Each number is 128 + 32 x the weight over its row's rms, rounded and kept within 0 to 255. Layers, rows and columns count from 0. Numbers have three digits each. The size before them is the row's rms in percent of the matrix's.

# up: layer 4 MLP up, 1024x256, rms 0.138, rows 323-375, columns 0-127
# down: layer 4 MLP down (transposed), 1024x256, rms 0.141, rows 323-374, columns 0-127
up323 104:140151124122061154113148121169177128142164157151118155128187043122127175154102101182139108138118158074109118170083119088143104139123106152150077148127128057126097106129116167083118134129119127135131153182142172078058128122096092131104078124145113146118110195165189128135102117121125125135155094167157212188095147179145139116150149149116093123164056118132069120102127115135163146124116
down323 106:110117178114176145098091132081152118122169118152197129126125137144126159153139165118153156102159152154117148114115067141101134091130096165142169146150146048106104155149136100220123124108163170108117105118106121107152155107179213161109133090128126092104139136115071108067144083155129087106132142098213075040174110138090148158077146156137165137133175142159136128121134188200151130129120
up324 103:203087122130105053068067167141082153128088122109111161169125109112136072122100105114156175140091106126111082146141146082092138104143139122171164165112123157152185133142099073160139101111150106199162095176127131116158150148126132097083160112163098163118085153136140126097215129161154125159123122118076137153131130133184108174144138137144114135096110072102134057100144075143092147152137
down324 097:104123132101142221188139186157197049122177096144135152115108215102126108131126157147087114119160124129205112109113207075124095112104061181086151116106138109103098128184079110132075066147131173078137093151151116144112126106139152161174092098118135097102116125143150075117125168118148128046143146126099103125180074121087155147131074170139150113154153129122138136121131156124181115133099
up325 101:151127166134086096160097196088116225100129203112142122189167115127255125141159125081133093106168117130174091134174157069094095062130120154061120093154113142172100115189189103120164131102129131229100135099177088130136118107141128089139067176124143138108153087100121180097094108097097152170169103184119142174131148097115125176114092128115108157079156098137105089108187117167129158124144
down325 098:188099116172130141139134168105124092150161099156202167134140131121084085158143134113129119085105140159175182147188085111130168089187156156150133143070125101136114129144112123152092111161130202113115119104016090120142109132171107112117141136101088198110100141116168166134162193130100109178171131130110139108122123165117142158099144174107067100129180183114126150133179048174107151173090
up326 102:113114128132088129098115067134113123162120164151118152129083088183169086173136085137131134128124157182105117143127175143154078168094117153207123096186111149140145092106087109176177130155150165165124171136164155145150119151196162111138133124110160151196069094123161083113117109115132121166139114135131084124133137176123170123067112151166136092129116113173110093155050166053130137133098
down326 099:112128117191083171139139101080103158087105153155145180145117143143105114099140116160164153124073185162146065078197129162129125110172144127130120172076162162119119127153110113157159102090081103129116075148130116152166187113144139143166133110170151232147138101144177103092073090194139125065150119144119141141152164166154070063096076148134140120078103127111165120129119146145115110108203
up327 108:118158146102124122131081175091074162052139093051131085089097068144133132111058175106197201128124154151095097116136079120137185069071153163109129095096069126112172160164126122142072129117120105152073172133132156089126184143160150154141128079145114126130146134138088148107163160171079149149154125167119138109165075146130137113111076076141098129098170090183132160152126108110133135108064
down327 107:149155134157183148132137155150144120084168120165114107153168131115106089132111151106086035124122139110159158081173187115068168138066121080123108142118125105099138126086097140107111129099122151096166131127088087180104084187113112145129115115192149185078121170121127089079076123195143091113128127076131149151129104115130129118078148129186081111102135101134130138141117154159130085105112
up328 098:122128142136149143133116072074168188111132099156082117122139130117147076124095126190110153154153162126122151149102095116132188122134150134080137129149144088187115115148096105089155080041059143175146086118140127124155151136119134092077105205198121115142155164091165147151152216164130134121128082126127126168192110139099130156101189089168124130111113036182125116126162120137108109127131
down328 098:137119075089126114113158134149100116075135105103189153150195118118123133098127105130108111149134058078141166094087160140140113148131089188197158120168169132076139108116170149160126112136154139133130111142122133141139138099049145154108172090066101159091101131145050136049105081199102120137139114092176086123090147121112118136113162118125145167066208087147178175104130095105086163085139
up329 097:152152147148133130115080109129141167159129174144094151150112144198153081119112095153133058146100062112109170079207161086143106166111095098106169146110176085046146203107100183066170202121143089110102149142143153144152120133149133115146154081099139169168107143129116132160099170147156124128098116150130107131141152128115117053138167150155131157143110072114188099144143153052133125129132
down329 100:119097121137137117150085166122132118068158114111167172113115110040102151205162129110178194146105149122207129159115151182152143161158134168151138124092087121123146094164129107148154087149138154100031099157101094149076134219121173171060125132102157141138190089137094172125131100220145129172123122163102101117145120089172121164116126085094153152168131110140124152147130115159119108081153
up330 102:146190125143077143178166125167137141079093121144138113124053117137086055201095123133150089145158124080134123126129066142097141122152131158142141156129170140133121068110058202089103074124187115092124164137151136153127068126199113122116094140141119114119150131181105138116119127152189142080134140165103112120110100180097141105101100127130128161156184168114126128131109119159196102180152
down330 107:125136112128128128131106144123145123132125119126108129173071099121115118127131105095132150077105123104119098138150106162109092154141127107094178122137050108127130165141090108108145132100128122096107043074096112116083123180138110132115144079099193157108114141146113109080142140160057120121091205109160105094182121119138194099150113154123166103166131128184087095159157120093100107131146
up331 104:116165080152099146102152081178175123130167147109124132103121086196116132123147110125153120126110196135104122177084210078178053092091108080181140143128153119181155061117113200101157146069147141167162133097115135133134081078150093096154107061155160161104146138108135098126099117174072093102135140155140108145132102136102145174186158139150101133154106148168080098101140128170124181154135
down331 106:084085151041121061139156085105151130104204167143117150127104188162144090124144128168086164118146127115126143123088095120144187113124105069092144089125085097135096122126089168052119151174108105126169105168112150123139127150109144112114129132077120120109150104063120125159101068208087157147120128122103095171131140126087135131079125101147156113110145085057086150095159121151139167138120
up332 100:128137104139189137139146094154099137151165080181086083126095082142123065144161125128090110123162137105108103110126092114131102084119151177149144093100133199099149107111146124171132084053097124091121123136135147154095115123172149129147087212123146178120098099097130167094139108113150114161091111199096159103130134104095060165115171126113134139145148093099138104182140131128139118137059
down332 097:147097093152146164062052160108206107112186174110153147177171125117119160135121148119157171185042215113068144113124158131119170132095161108143059103070173087127087077165083146133134123122163100147073096108178126058143150119167129176109148106130096149097173134162126117100169122114153127073129172100127086114130117096184168115144105109155135133104118149139137104146107059122136104128171
up333 088:081111129136148097070111138072114196140120112110108150157111115125179148127103087156117090047102158129102131186149120067111106099082128153089127157116135157069101141171142098148153132144123120113133145074121078141101108149130154098115118118121132141127137087134127180124115102071141042175114149175129095133152112129134096094085098118136113176209134144094139162159112111164193117111129
down333 090:144099141087147140068121082159136140170102106106077103138202086163112127062149151120158126145112084164205147148114144141130114164114130128155145084118194097203164151194145151142150111159120174066063133100112147126064132141143135113102134061147173133112045168165160082224148125177121132139069154142117101124158162125133162147136129155151140102188080132177156107135094156147118118128129
up334 092:189117192099145120146076087061128128113157170116149093123113143147156130154162168105110142117155138150118103075127131080066085164083053156110136087075109161137155155132130062155104108114095089154139182147107123181074133136154119149118128113104129141149123161138139090092172128171131160115094092173139119191114122130151107074110124141088143155085114144144061143119167106173091127104086
down334 099:113128135159172203150160056127157153184101066113121153086092145148188124079174136115150103082132132215136142100135176162147121088116130152161169128151135144137125128118113170074114120089115141096148106170190144178136103172141123078161145144122142104163063132134131132176097194146172111143126088061098150138101071126179108128182161142125154176141130110128118164150200157141155078103161
up335 096:093072151157132102133112138139144101125170166176128142093128119155129120166155102181182120132170171166088110130089193107138130123085093122136126144090141134072107136127156131125104156156061129128099043142146116194177121164104114104102105145171120177126155121139115108112138138078128087120160091060144115099225208143124095118130120121138072098096121133096171108118162134147098144111115
down335 093:136132216117119139123055129109123087136116085106094092107162114087138136115124153089138149128086077214112158143096165158130169118137164164106157092146180118177108100167114154132164120109131146099186135072066151067080114102141177142119175120088036119145129120199157146141156142135122160106203126107130100104081055119105118134167163107137147127123079180113066156146083111097069070124174
up336 103:145121159145156143177223113173113139099154050140070106119125161123110094186157131120115174101190140144067128140133188133073163121135141087162048103141094154118108140127123089085176060123166132116152142137063126145131208065166207129049135153171182112106100114119138085178188144092188129148123125129149121045138114103143146080162171098123133132137107090146085137171119106121136126142118
down336 094:053091175082087159157143135102174121124154186091138102152131115113093147094030187109106131144108095187104146122108124130164161121122143102151148102095163158107159139211121099159163099177069142104163158124155119158114130139114080128125170105114111145168137134082172085127190122093080102133142103061192157177121116151168139154092091183186116149169161119070167099143134179119140149187114
up337 102:126157159101021091091194144124113072113144145095115142157081124182141153115153141125133118146134132093089136132182082124140136039137112165143159133111117140062126092121197105131177149061115154150116127142132155113178176108147098132096161147104095104146142074109112193093197152160141156122112087121143106222070145197124123118165124161113121159083126144120174158144163064119163112136142
down337 101:147129111112200107170182127149147122084185130119135092125163166111105122117079134141126159065088132146172142166087175115157138134134101127096145124123153162116117156128134165132098172057169092147111138171151136165105157116160103076094123061107138176096101157162166099196072135143123100199121137118135141092126098119122101097086167148193135111131104165152106064089111089105078141084057
up338 101:099191126113114150169128165147124149095121146094100187076162141125177145190137097078136183109159209122109111112099121134109149113145145167099094135125189146126112114155114116079145148145106123116125116134148145175104049126155177125148155085197089204178101119077125112124051161159099150131135170089157138124152189125146121129132132110159137182117124169172127132059138083092137103118141
down338 105:137168153077113080150164165127090090121089130132093154113136127140142150127072111172190116149137132159196154122125160146125116108108155133168107066161079128093138126145105114083114151092089111133205177109095122116124183074127145100120132074111091171157145109119143105212123078084087068140133177105103112109193163121140111145153149125141127127090075119137163133126154108168122131093096
up339 102:122076140091078184116137151055115127040175117175105146059146051144098102147135122125146106092090146156066121126101151145119144099137151116124094079111093068128106193167129160156106090149119204125138157172136127139137171148133136094101148093148117150168180156126132136077145189174091188062095083161104096126132108141125131089112132114139134133134174075140131126179158136130148101137170
down339 100:050132185111131153154119097114087107144070184157142092123179147118164098136071053137164194148159137137130106073084096137072168087169111097121084112149195122083139120129149112138125130150079089163125121125192135122120132094122143129133113093121128133113146167113131166082142191150151151167190204125203140186123166103042121150100149117086097078114127164177109130073149164145136149031145
up340 093:144116125145145125148116171144142190113163107125110118055101111124120139107153157121104132082110175095113084118168122148149118128154083149157132126103108097084163147111097082061110083108118115117125056107097140149116156132139121144147141130170127116109153171125130125125135182087113095145163098166202106100101125144107119148126055114102102137180136089184105113095108091143171158149153
down340 097:126132126164136139147122146134139110096096133111122158091127123077145181161174109205172179130202105109099108088132111116170097165107171104171166138116103034141069099113120097126083144144115115138131101180079076083140161142151120150126149119121122112176140104135076120159141195110128114157161190150164126125151165140143133139112194156132107166067119170161175094073119085125080167135109
up341 098:142176132145110090047172133138205120086141077151071117187152094159146063187122068161148115074141157144101135126168135150152127075107129151159101173125132052120163108089126111133129166090036092174146131114103092124125145100131136150116145119107098106109082136094147116169147190214140162155177128117140163107159134132080063094121118066172100128119157167109139186111157102118142126122081
down341 100:140117160121103147112154179081141094123116108119104139138091100045115164139110092054118133081110202169092162144096163076110125157119150130143110117131124162114144091047170152155179123147088126122103120140109121092107092136202094123165140166139174108157146063081097101079096071117089094124133149135141134141112104112178091127154080138183104091122113059087134115132160140123122161166145
up342 094:109126093086068143107098152134118104145157108104140117145145175144139077110081175087123139152095189111133130160154138114126139125136139156109165175132155144139114140163123167080094131107106157106110182150078113083067121148119152184103111137098156124168125120154127121101137178094064141136099124117108152111109185129194131103143129150102088129140115122136165170183108115128191099107133
down342 095:138107150117164106129176139167117057166128156119144149113159132133177131141129160150119131108135192130105132151137152140139089098106146138165037142151172123122100114150101095100153096117156118106157155150092128121138115101088143084082116135161094110081144191088208187138132076074070158177115117065140184131108070128111172138137120157080115112149108141134070176072104112082188117080143
up343 087:156155093076120061124132123131074160123148094115123110098165113132128075107104085070110112166134173106193135150120167044157116134181177155190119146124147045148089094183142058091107154109141133104058127116199146157148122118163118114153104162130141130148102150158103086112140102154141080130119129095190167145087208133102179062068097164139111134098117202150243083118090117146172152100157
down343 089:092130137136143166167150064129181118118154144113135125142105126114156139117104090138092135109128141190101087141118110183137157153107105095123138084184126175094160151096165153147118081138105171130196126167112167131164089115125126180165164139121161138161172083111211112067145218120119165121151098123131161105175165169142139182127183155206110074063153124116113154122200124106146115111116
up344 103:147083179102141131155121118104204097206108119124144066114073063155153170097070070128151103169158135112086207101066180112098145148186087131133133067148120049107110144084150116101196116118158116133118127135104080153101143146134081108128129133097106172124135068143156106095178074135118122120158114139171113137160105058147143193129180116147159155124185130128042126118144087125124139143151
down344 095:147113118163078188093159186118121081127182156098110165123133181108137158209157174145102128089146166104138115137148165124142146113181159103101079144139090161109096126095114103137105084191121169121141097127109101130137129101074209146147102169214142141095095154061101127194109192115148158178128108155138098135123163115101139156157146137148100141105094132151182166141102176105171142131128
up345 102:166160125207109119092162153097225094081089091126156109128154122086092163124114088140164142113129114153162132144119128151182138184136126144134139144182177123090115131117125101081123105147107113091144130144105091113097089129176135092069096098214118143093151132161171069142117157120124092130152123104173148174178143130076089107053115152144100155089154112151078175095102156083186109095099
down345 104:182167089105129135092114105131116107130126190184132142140112095146119118091143116158140160118128154144132137149109095133097137246116129128181156171137152094129187132116143118093118106088188157138099151112094166152171142135070027016151121103139184091124135153114120133171151110185143104084120159119077077179076083134104110115169114107146152162108114124126161130140171112130110131151170
up346 092:157141149097176150116086140160147142173111136087180182122139097157093167124077109081093131175119134165110159128120122128109110152166094112170147064125123112128148134131119137111136190079090134127117187063114125104130147133148014071134154127090122129114184058136133104195112122160122126111167168118160117118094084084116091189110130167125131122125146165141110099098157122111070135131178
down346 089:138108136144141127103108132165098122048100116102078144114127113127178128127141130095114150172055103121167087149094155154125113140102107124128152125145145184127148102108160172150091131137093123090142121132130159073074112149135126149106137164183104117103122191170115144139157090092128115166143066111087093135153146202187164096138094061068157104125139116121132099141051166089107166180119
up347 098:085148135116142129152146170082108163103122133116169084110111140107072091092101111086171055109181177136093180106138074207102147118124119149131175177145106124165155122120136096098148123146164099114119113177128132116150090131149192132098176130113101100115113120156093128150114131141128141105125137114165109102143142110108071104088140155154106116222113175116095171174112085154130116137147
down347 101:179142133117110085081141098135170179162090018121138145137080166132146179078106093119163161162131142151134083116102095152122150127112083150144163053155120118072124152108160070131142110088122139158134183097116126113103094144108100133117080013103142129140117157137113197145095126127113077137088130177104091164126149151122104209097121076147171155127146149155197091155111126126093156168139
up348 098:145143093066099142114170130125210187150124156084129148142105136169130110131137087134097115057141111138079138141093124114120127107140132112118157160071130131090142180172105109103160119122174122154202126159116126143135106095102135153137086134047063149151087091115156147087140127142126149142150110141138191145096147059117107068137168154142127140055170128104103073102117137102118093096127
down348 093:110137139181144102155085112065064136106132087148135158086140172139133147109137057125187135138085084111148114158090111094177149166094144116150125161120153116098167073053149157090167183120104078090099128155100173085146136141090166100114162111133166153132107108136076032122149123136079130088126119124123101138112106141126123154112142093111131172174057139128142130151204076120094122162116
up349 100:157189161085140098085171163140210168122129172126096140145098079103037108105116093115157131134157155120115138095109134134125141136108108202121089126163122179161127125228128101142138111113161130135130127125079106128075066168115107115129143102071082140150148144143150127164084132129103157207102094128094111169095114134103099148132080046183116062144173133115146154183149139138132110147180
down349 100:154120144139187060160125107084096153143147073148083138132113219138123135077139147136120095146115151101130105141062129127169188177171131138131116074094186122160197095119147070076187175186160167163131155130129137093123135103057159094131129063174166061096117118125079097126171144096110158079158127089075139086103098130113106133139085096084095163143126137150143166121105130156184138095114
up350 102:123075129187134118126130161141131179118125102145036144084167165161150103116153148127123129055105121082088148112126099118106158125103091115133092142096135125108172187153126160136084099103185096115088135139122186097164088162117135140071082107197166101129165121114125180152116089213119075144160097121089080110138124107131144133125116064101108162119112135087107178167130135102128129158092
down350 103:178119128168103132152139077114125065205137118144160175158152040106156111141142116098132083076147109122131123140149151081099141091129113144116114084139128060163173127116172094097137110164148098101176130209162079127161173149126157153164151182124138134105115097111193121056118154105146126123137107159139080174152160097153182065131131152117109117204110076130091149120157164141155102146166
up351 107:128144171143105163077089130128099103169129148170111087123141175158108175158121115150154099144095089137086091107124109128139176148154086121184105119134151139166142113145083125135158132182143128140178147097065065132125142098189159061159110108069148110149189155120112128150159154114086096177140098104106134095158190176167109096140136177049059084124209123136130161135123117108103100125121
down351 108:224112116122137142109120123166184135084147083071116191132032116099134128127134180117140148116115119098144157178138126136167106145118171139090102069158133112114113121159180130081117139078113085142152142140154117127101141189141153104102125122094105117142155134169133132150166106128180111062154153150183081103092106074111148082148110099124153110103095137128110088117079145202125065143126
up352 089:146106104116132067113164154094137196081118127152115132156102157090163169092161155104167149136114087079110085098132182081132145139114067160199110120103099148134134056147152152158176108132166165092104161076132156196095150173142125104122147144148121104188164132163182123108094139085122064091152107157159153138135108105115109198122165141125147092056051141113127121130175188128064165139161
down352 094:078182123115075177126115143099118075124082120120137051115097099124119064135092133182154160122077122082121138190158126102115138163193140084127150111210123139149154144120138161124113155128142063104116121129115170086102114135088153099070159130145084149169123142083110128145184153167094120145060112106083101080109119138111122123112167111085147134102166128192100097109094095129165108128118
up353 091:117068198171140105057132134145161156116074105124074132180158112129161104129078098119140124128084160146107128130157092143100138157109157152132126137153157107130132101087186145167177093155102108081140116206133167092078148145119133124117129164193128152090078106117092132180109121132143102099156150158166149155159116125122093149107098115113147182137078126121135112134076098151149151185115
down353 101:114126164171124168112127132119069105138071135121105125054156122178096102112126093147108109155144103157194145089118143153122056161189100172160142072144092066135122119157159139075126160157151126113121129128159184146145096192119099078150162086119189096148159141138133106097161118121153127163164116142134153066161110129151082164128104106048151127124114174092118191116145119104086113111131
up354 102:137156168130142181094080134118138134151217145125142117091157145122151139118126124114097087112147127132160127159119133133124101132096125093181073133136098162092150074086134141127099170165179127176205147136130137143115195122131154180170099122144100110138100132080093129122101109129082157125087107187105138173117094075184179181092109125176144111120119147101122090112145107108076083116088
down354 096:122155089078144144162093146083123154141134099132105156129114116120146120044181127109160152129107096100142120215132120128122119144164147096093137093141121132101110121056118135089120133152143053077104154100110126146132143183184073143158104117149141092120201143128166142135125128157181060151086082112129120111113148159134183088155136104059153088124147107111090211100112142159164140154143
up355 109:084102118140100120121175183126130126134109121138123125174145102136151122179064118101117134109151108127110098117065109158109084092081120077148169144112182173177157156095115136167101158105099099072137116160123078134060180160143114159133132150084116114177129132098096086116152133158146158131114095135139142135095214116144138147172171103154129072155132066218145149128118102077108122156137
down355 116:169105100154018110130145030129105123116164140193170119099138089178093120110120106110098123095093097129095154121120150147137121094105184144167092112143111075139146115143043155165052094118130127124136057131104070155137096141114094141123157157157084101167147150146149114119112105102128121122182095122085163126136140138107094165197121135120133161177161098119140121136117168154189117134084
up356 091:171091188130157126129100111133153082136049061108096147122153062150148166148125152100103170091150145126130106183115119110168058112101117158151174172159097101135066172117127133126119120129129093124134137129150083152107186187109111132127137106106137181148221151119106104111135095098117134155168113084144121160156217144185105110135087124115038136147102121147183126103087155059117121138099
down356 093:027140097123098136112153130166166108120127176148162128136115125139174117120134156094138134161157091115121130073150113144130161102097114201096170087089102141118139143123189148131107189156141149131161126182094152136120097084107124084121112152156174110117131117180161163144129185229097114110104097102079139138116151118120131153126120083157150092091152134139138103174135164166161108140077
up357 096:118135099099082092105126139164179112141156148146133127139109098161096103157127201168146104173188168093115152114161136114149126062065127091126152082097130109102197115092131166161128187139120125076136158101103158125128146011171150112093107110184091154134187160131134135175149138130111172115157109143084177103062124112151061119129149084115109100132123118125144085115138126103083146119099
down357 097:125123138132095150119073181092096123145182071089109099117118055101114142103162056145133146069061133202121173153167103158155151189100120142132164112128163151163197167172121076074128119125153101137109196123151119101196117108072103182141129135094165161143136105150078141135056127132165126063113099166147069104136114136186121116172149133076155136155154159160143122125121089118144140107110
up358 100:199156095130137142117171147096129116174096115188075064074121130147067130157131149123075145097133134209079185121156144127100066152108140094148139135175149141175132101163187148107110147098174146077151152109105097168168158123096106131140089137114169049120137075113149097114141167130085144172092146147146158123111136170177095145116119109132118158074156163147087093109161130084163120123162
down358 100:153131128125188109132147139167114142105200111132172095096131141098112124097178178175211161164087088129161080088138132133166119113159149137110124142061077091130185148085150111110111138140071114096207127137078121119123121192109114082099142169074069106125151156076143106187110077187151061153133062118129106154087100091121170063156119078107159158085070125132165136122154095103117084158139
up359 105:152114151120097145167140219097142118075189144193132116139117121153126094098155142173110091110100156127165135150101128086114173089080095051115088139116132127158117157151106125096140160122148160083127065157095075141144146188092116143134098139101142134149120134158085069162116082117126104181119180121118149134169077161116110128123157161155151162084134193118143111133121140081150116134069
down359 103:122175150100117165107132088155159153187096125103123133101128139191152155087033138064163105144159183152093138118156130119108067148122077144113094104124126097109123076140051105147130140119184136139158168125160111092132111210074143155089145083124160141134105121113111153149109149168099119164141102118105064070097161202055128137124102098128110097193071105153106114108138122135120111144125
up360 105:132090126143136179113109149191114134131155097104119133090130115104152188160142111137129144125166137105146099100127068147099140155123115096095102158120125099131094126166138145121160183066094129170119152100180099122130117185159137183133107122162080025142112130172134114131105158146041114114141119118149176110178085090122099137185140122111094139170133165087171098096097143135169171084152
down360 092:154082188161170106200125171159142189117132098168118172121156166182154144123157120111137179086069114092148068123134166115130145148144098154174140130161134166120134110180052105110067181154139091113142168177082157138126119176024186119138113156166171150173140050097146153103090135135141117093167117171129129150204122109149144072133099105142119120098179077132132110145148141117173096163102
up361 090:153128123129090154113130128128095074160126146158077051135144152109081163127078114127182148174120208127161117213069097142077142111147134117146138127119085165056136145107070179127142100137149139154124103131171089124157115161148157148089121107096078154153168123127156105103179140112198160217140061099131164060140135109170102111170106202086111134060163143092169136212151094170103122148128
down361 092:138128119059160076202124102100116153105133143191086088127138164139192121092218121077124217125091142122161137101116178111117149153062151138128203151177182126148096154113148109107130134126046137160126117135167114116102089126094167142181155123123138110086151101153075137165104131115113128138131113140136120097142170129089138176131187130072196162098086072155078085161117111118035155159213
up362 103:080159127043106103156094109133164129143121102104126149157162079215113145092079164118149146155148133149083085153182186120161149147066056136096116175145122138084165108094112153193193123147120129112127166080161154110186092122102135121126124176131106169112132126130156169092120089102080163133160101126160133120090112177099148121154169121103112123103188092097189118081071147133181139099138
down362 102:120116100063098150123129063145129113145111142158113192159140192079139156152158120141080092172102121120124097129076160176123137146224090119171100121185142113093075120108106146136141090123136150161138182093151057154123135121106112102167104143150141165130175077140123152077118120200130131095137088168159172128094124137115135168164133152142134082118103045197091093109165135145171142106173
up363 100:121148123144104188175112177094133071130168137118112110119138092141136133154145190141119101098155112126152082166071138092118128107085133131140175083151135177153137152122153193101145147147124099177158146080076125158141075107131184095064152152143069130115175130118165129162131164178166140120106121125112168116154124166163172128059087057112151168160111170114114150123079128125132130148192
down363 104:051115179078137117150144109139126140124128142149135157099094105173119129143128132106096133130095153156063076137151135091105125148126144145119152048117144111106080113186103068127136131110133073170129150124099144109096116132178083144170148134106135113104142148130160116092145190089100090138135164085167126089129114148073189073114114129141151099127165113140108206168085128203147157110152
up364 097:148117169095117142130062187127133131208167111160154158139103117120152115168125145120149136123084100143096206163152123078140113144194125114161104154137114132156174132103102134168137107118113112111127043143083145084163156114118055124102106137131111086167143142151184160128111147105068049105139101142130167168124179155122170113135109129070109123164131072136113160072126114129073097146174
down364 100:134127130131081086187117110144123103161174084109151188175101088127078118113085141132111112108156152113063149103166143120089116085129157114099186108102101158111138127136192125149099079117156130078115143137185161173136112106078111118145171130131142167112078094132109132140153136114139133142064187090162125117113129155140048108109143142129130109093165201092077155137099120121081132107133
up365 099:135128139144113160138138109169152195135157119114076104096101133089193106083100157077126167191050121109109044133107111099147150072160100059137103143095115108158131177137170102150120107138143080114069103135103065150109139102142064123086118136137138134131189129111161153121163101141142161153155113065162118183118160070164093133175115167110169116107148131127111100095123103145141192162080
down365 097:121180146143167116101175129145152161105145150146145121174103120063058158169162101171185105127145092096170135100115113106095117164164087157149165094094133142204114081165083131102120143087122079127153128123090136120095074083111129129105134103054168147068098152184068131132078116104141124157164117155081077187103171163201090121149123171120089161138084103106142084201084129097132065108104
up366 098:130091172123091137106071083128161122142159113094131104079108059146077091159145147178178095128156121096114133143107136102100170148152160101068189112085081098165146083174150105128112206109148069052116109150118148136114069073150157063164148082150151122120106081153177211134093112152156136122130145098096154156171199168171143116170113091089216157168113150128143075128116126156085167146166
down366 096:149148103106133103121181159085130101119145079147167138114169160214117126099117141145125157082085084223130144104110154119100105082116099100190109133124153115145120083116112136104104118142172128194151118152110101071173188108100150146072147151132105112151073089087079122151174138084120157139164102084093097103080106093103118126079086157132163099118103120129151172128124064125091160118119
up367 094:170103085162139133098201090157164154153082067139108127097118139128121177146176175159086105146094122114153129208118146124156184132121085149098144128101100145159106075195131125208150128156167132139104135125088103168099125120104129111131104140127138152156137114127110145228123123109131129152176101179104128097112152121126100150083120177079115112125120036155124127148113129128156135103133
down367 102:144121136058161164171100116135115134104133181057077155114099127120120082141175139166127117144150111205123081131160145094145110180115061169154050134108175134155144159139119184128085085126099131140163109103176126101133184146138181101111076152177111110146150119121113135129145121166104130097135156147140143140120123155090142061115193116101117115114154120122114105144193109232176174098191
up368 096:074133155100125101201137181166070127128125109078163141117105158171141066153133168100181131135170165094157103169138168172123125104121136125138154121142215133101089155146130105094147170124095162088099092083078120092164070142120139149094159156115153104104162133098128128189141187107106131117047137117167154174152112099066122175111142108147129102105126157189066096084123129094161144065092
down368 097:137086108144150098138163091163104188114112105148158135161142079125064109109111145153113123080148073105117135170109076103101140120149119098083123185141097145100163199048161079161116143119141162114178169115139139119091130126148113160135102094086114102137146078170125154172169088120150092151144100096118135125097093118148172161096106138145212140140148117115182156141154120163091127124157
up369 105:152178111084148146181081153117090145148096147067147162156104077135137096133115137089148131202102140147175134159169077141104102130152120135127122121173163147088145146179135181166155130122148079074135071122169157152114156157126128108118156092120111105141117143115133120116057146110057192173099150140216135123139134100138108093149159131112118161156094145175119078101088105140138133142083
down369 101:117145102139121132140135111138185099123097101152125104157122087151127181158172144041080064067132134090077128168105184100074133136097065168146103114144127150174132128057073190136119127166118069155110181139142086097141152084159146133123146159139174149147148140070119148156131161112196171123138068101115190112206106105168154137177144165104175114095186141119081169152116173122169128112061
up370 098:092093068115104080113133159146154111142179206121055152183102110162143128163106116117109053120149148105150144158158160149116210054161142119151085080143089120112123086100109118137109193147108113136093095150131142086155113154147144160169181081144133091181132106130172095157095099137118120149165127119121099084137155077152143079125166176192103108106130128084098114119169060171152122114107
down370 098:118131105128137106126131160119129054158125067087102091129131183143163147155174081134108079139152167150131100152085123127141014179099169166155102095129092141132142146094119075085090121170125153098110173157140160157152176128117145155145114152105076169178087154127096073132164099190096129113141190119118123123105114066136075101143081092107130097153144100170104177107120160130129098114119
up371 098:141135087141112069149158117151102148168097128182121146086072062095142089137127147139125091098110152143078095128101133128084110145133141081158148141092176106117128144071114121140144129075155093058134175147149162140161101165091143125191104087113149128097095084137106122229123099141088109105075161201181089156154082100161118123113125147079119080194098105095157146174096120136153154167163
down371 103:206129123111110205088143107110123086142122129107216126182172167170125132116145178149120160079163176131131179143093053085114103076128089217101098116129050131143134109167132112146106117125105162146163090088150137150140088127098190120128162153174108092136191112143148100084078123132140105135133113098139126084131142113156156148141101046153101133110099174165118124109115129182140077110104
up372 096:129157137138158142111109170143154141086167147120104185118102158134109183184116147066116078134168189128146136112154109101107118150119148114108125089169134116123113207172161118112143085103161108106095115104131120083089148153126178103089187102096128102120155090116137124155134063223107135113103131129152096141095109112106112177173112114203115137134117170172103134106140149079137085161106
down372 097:145094136147113111168127168121147124210112138194140076129162047139104093096136021141163120141140180106180109120081094146133095105123110126120118141150175110123157135082108144096149114078055157132088096046138120144118146162064139147116084083104101132106140135151121098136149115123108141158197151106219172122126179116143207135081132175118060080145106157149106065134107113156142128109160
up373 092:187090149141177136177125145129109146057090123085101147165087110089141131138057137092127108051174162159120154115143146172118155152168151093194079132099070115027092207200126113114156108129121122064161125103109133071121169107154131126163140174176135121137150155155102158135141163074180161162178103175077138157144099157099125107168131115132153133088108082107092068142140141137122153140116
down373 094:151143182146140130152137131088130097107138173131135159119139237132133120117149145177118116148095143109121141121140137180174136119165149111118084183126227154129134129127087076095119119091097109170084138126148094127128155081143138066155115123212099124135130110155134097132144118087157090179119165123132163097143167147090080153138092141051112157181071094123108134087109143152139084145108
up374 099:105140167120164143133138099134101145136198147123089107124121066127140133095095150090159090096122091142104124138119110128149092101100208152198141212146141084159118146129137112168140103123086128182196085139149170095131145139154125141073093144171094089116105112120103175139144140108136079176180136119138101129151128092106133123159158140132077164152129141049146115141113173084122165107178
down374 101:035103143124155130062122157130113109101115108167207109149184142139159122144181092138191179147071118145163114060127149087100096115136084096141110051172135157160088171091114127102123077067151174110081122102144163141074117136093096161107112055132100115099132134116159133169136176158185159159120149130139133086149112140076093117165162155154119185123114134140070097161138136137106141132116
up375 097:135117116084148127171133132092164147138157089079144089114205073188130102164115090148142130163109117101119079137071178134158096129157106072058088141109124119117103175158135170100087081225120128061131103172122119164115141107155063153087122165111136175170129129178174153124096140191135101103134115070107136162146109146170094115105154074103109111110129117112106098137128120125081139140154